{
  "head_dim": 32,
  "activation": "gelu",
  "norm": "layernorm",
  "rope_base": 10000.0,
  "tie_embeddings": false,
  "init_std_qkv": 0.0357,
  "final_lr_fraction": 0.1,
  "train_tokens": 292300000
}
Each number is 500 + 25 x the weight over its row's rms, rounded and kept within 0 to 999. Layers, rows and columns count from 0. Numbers have three digits each. The size before them is the row's rms in percent of the matrix's.

# layer 12 attention value, 320x160, rms 0.0868, rows 190-224, columns 80-159
082:508483502534482529489495500485495495475552530515481499560503514520486493478497500511455515505512521568506514475492477507583483516517515513511488500510471508496493479489509478513521485498511518505484517525513466501529514504453476512497500462
077:475453481506494552494448522499511508529518462485488487507548473468517480502489526479498482504460507506494475544503569468482477491465499538511503496490514467499529489510478522471457517517527514544534479448498510492536513487534481538487531482
090:465477512503499502458483488501458490467528505504489487464482487532507507518509488487561512490464496473494509481510476487506469499558498536459518538508499449520554511494494486497449513502506488480458536518530487489489518494549497453481530494
083:481554468507537510556498499498501496500457488519513493466510504457513493522511506481532496514541480542496526477498476489493525490461478522481468447482514501462496526486528525509529539526540511496494477489514492494500518499519524549501501459
087:514508458483530504505570484544476496515488488510512483484514497524474497477505538495531440519538521474487487558488546502451477503518492537489554558473457465506524494486496469545472470475488474483488512473523504488511489465525468511476501501
098:520530500509495525514476510472516505469493477498484495555494520490496498507520508543508471520488481485508493490503462476471500490478479508508494419497531542480439493475524545536495518534481478526496499525488517493555522528475466525497514565
082:514524497501500513500519505505477494507494500458475487442448503516499496494534521499500473512521495493533517497529479512505543489520513529507518503501514499482510527485514447535429530528472532511505464450515488509515504489534514503504499441
102:487451503507512460521539538535494506530487516517497511470484480533503484514491508464539528517549496528499524496488544507508470531500492491490503527501468444506546488501461439517495482569476498454468501468495503514475494450477492492504529461
082:505447471520527539480497510488493496476551504516517483516521511420481477500500479499478535468432511512497491483487450503544460544534504451507522516508483505511539512519489500462491529505508505588486515527442467488540537481492546486478484533
084:499492460514504542495474492486531490540459483519542493552522517454480475520462461517464482493493498503516512489506437426510494481485513494472517535510538534506440482491500548527534527518516488522508523490499523507517529528453480519511482519
091:466431518529485489488511523502498499485519484501511502444483492524511507493513507469526542510480472476520510497502514509530453533537507493492517547514466479532569485511465463495486497522509489493489512474506483491436472469536523491493496488
098:487471499513504463512503503500514502463544485490474500496452501585495502498517559490548543525476515516485499468517522508465506538526513488536464469503466460489544504474517433496470481488496507502475503506502501492448435513516490456491514483
097:478490503541517483533533519490518501519502494524505510485516476502503506477506522437481535513512481521509505469497524501520482515500533490508474477504460482503540557521469484534482482548492506493479494471479539505476458491481496450488502511
097:490459485509508434509555492535497505549518490498508505484508484473499502471472527502481525518517514501511497511487541497492475525521513475503524545510462470509516509484521452483463504471505471484463525418552513505493517472515472516478485452
080:485462497523481503526528531491545505465517511546507492498490460506498522544508468534499547477480516470483433505485505483510486492512497515527524485511524489516457530501499533472514488501516500463460518489433520506498497508475485507510492503
093:543537490487495516441475501468517498521504512479502505536504529525492507531524454520477502478519500456514464474517457485463540463499482505488489467507532518491476515465506555496594516489514499489556475542503537517532526524505509534497496499
088:519539537470494493499486483482518507464535520468513487522507485466505524525506488500495497465513457506457475524492519506463525484477489546483480491476532527494449503495523572459545513470500482501540475552494512515515539503485499508519510543
101:510509478483518520528477473481514490495427503520523498502552547469489473503502449491478468483488470456500498538501489499516504456470477528474491536491513530475510521510476576493537494468524505513527474554482509472478439522498532524507518528
095:523466519480521492484483512475498510467532514504514509512540494528487473512519476521466543476468490459517500517507460517486540487464489517495488534499532539514473522514471567463516471460471485546522493536473520495511479502500502510511477549
091:530531505480543527451512501491471504542550501490523495558486491510486525510483477499478473488516480495504482516481484505510505485524468468506516514482509473510487527491534481484438514447515519548546470501525488475541528501492532508522504468
095:508514456485508491466476444511499499534497473485520505513504527505478489499499502506530434487518483513473464529476519493464489481474478513468516496491521511502445451458549506523553524445531460523553501523554529491542526514500482501508516518
095:507479473494495495473532536517521499545496496510514504474515544551494476512491509465499465531492534499525525535510493488525484511515500494487536488499468454507513468502484402520474493504492535501481491488549470503468481467499540526505502461
092:519489515523522536452508517493510497545515514490500502541487551476494502542478539505511479498484492549533552481517513463462525493506497508497476458482522521466528462485479494526539516526505516561525482509545485494488556490517486512505490504
096:501551473458499482439510499524447510510544508484484499495488478506508513462517486546518480512528463525450479530494552470523484514482508497510447499505523485500453478498533478533463494474524488475540496506525556538562505521503488483481503499
097:543517509518520513463541518500494497550468515470494502501494475540501485489495532459483466502521564468506499501513549511528536488481540472546492514498463443501507493518477453511463467545460502491527517468520557527467466438512492477502509486
097:467485481502478449515557531537476510545533485508483501469473482531501518476509505474535530500540496489492486511490550501517519515504477493514513520511426435499527493486493439514459476531507513478476504454520505496454497464546494500478496447
098:475468460518490483507515474490488496521492504513512504527533504483495520498518465509492517460537528464510519489522484503511512493529511496515498512501476520506535509477525497472578504438514467480527490493532548482470510524519498502486485543
081:509432492501507510479534474506515518524463537511502501475475489453503522474487500455519497515521471474529502519523520503537459501517496522491468538520492492492507519531496490479472527472472488436429511466535542505497491505516499514503510522
098:529520521500501512531496523515503507527480514507484491535499526530509495503477554493469445538512492537512514535527523492493542503462521518502476458471457497457493505496493493510470502556475539492503462516481516519475490481479509490520534479
089:521449515510494490476502495516495512547511485504480510549497487510495490464492523538530513529504502467506487531499523457499506499480500518498504510494490457482474454500503536537467505483463486524462533524512569525508501516494443482504519517
087:513586493457502514502496506526496498531468502490488486518478507482508515504452520503501483521511514485458496521498495514557523497475485445489520504515520466490492516488519444508488512534522523490483489484499483515487502503539534473506512466
098:498499484515468483505515469498543503532535470507511490535500508530507500485517508482544447522521471451471468510467487499462477497502476483494579486461454456495459479473516476525472500498461456495524507455537539500536526511480486508523516508
083:511516516488509497440487507484464520570520495478489479514463509499508518502456514518523517520498515532480473462490513507520497484518484476486493486466545485522470491493541431489525533489492496501543490501522483498530535502530480514507499454
090:495565495494481466513553487507505503508484504526511495482512517546501488504495525435549494522560507528489525516509535491439516487498495487512476487489461481476541498503503470532481492496515519482449484499546483495497484473490443551516513467
065:476493511475462520485482489513486505513515507562493513506506539461517498477472463497519478523504501528483538458524488517540510506467474523454498485544502479522491489517496524553487510525515495483471481484524525508488468445432504544518505525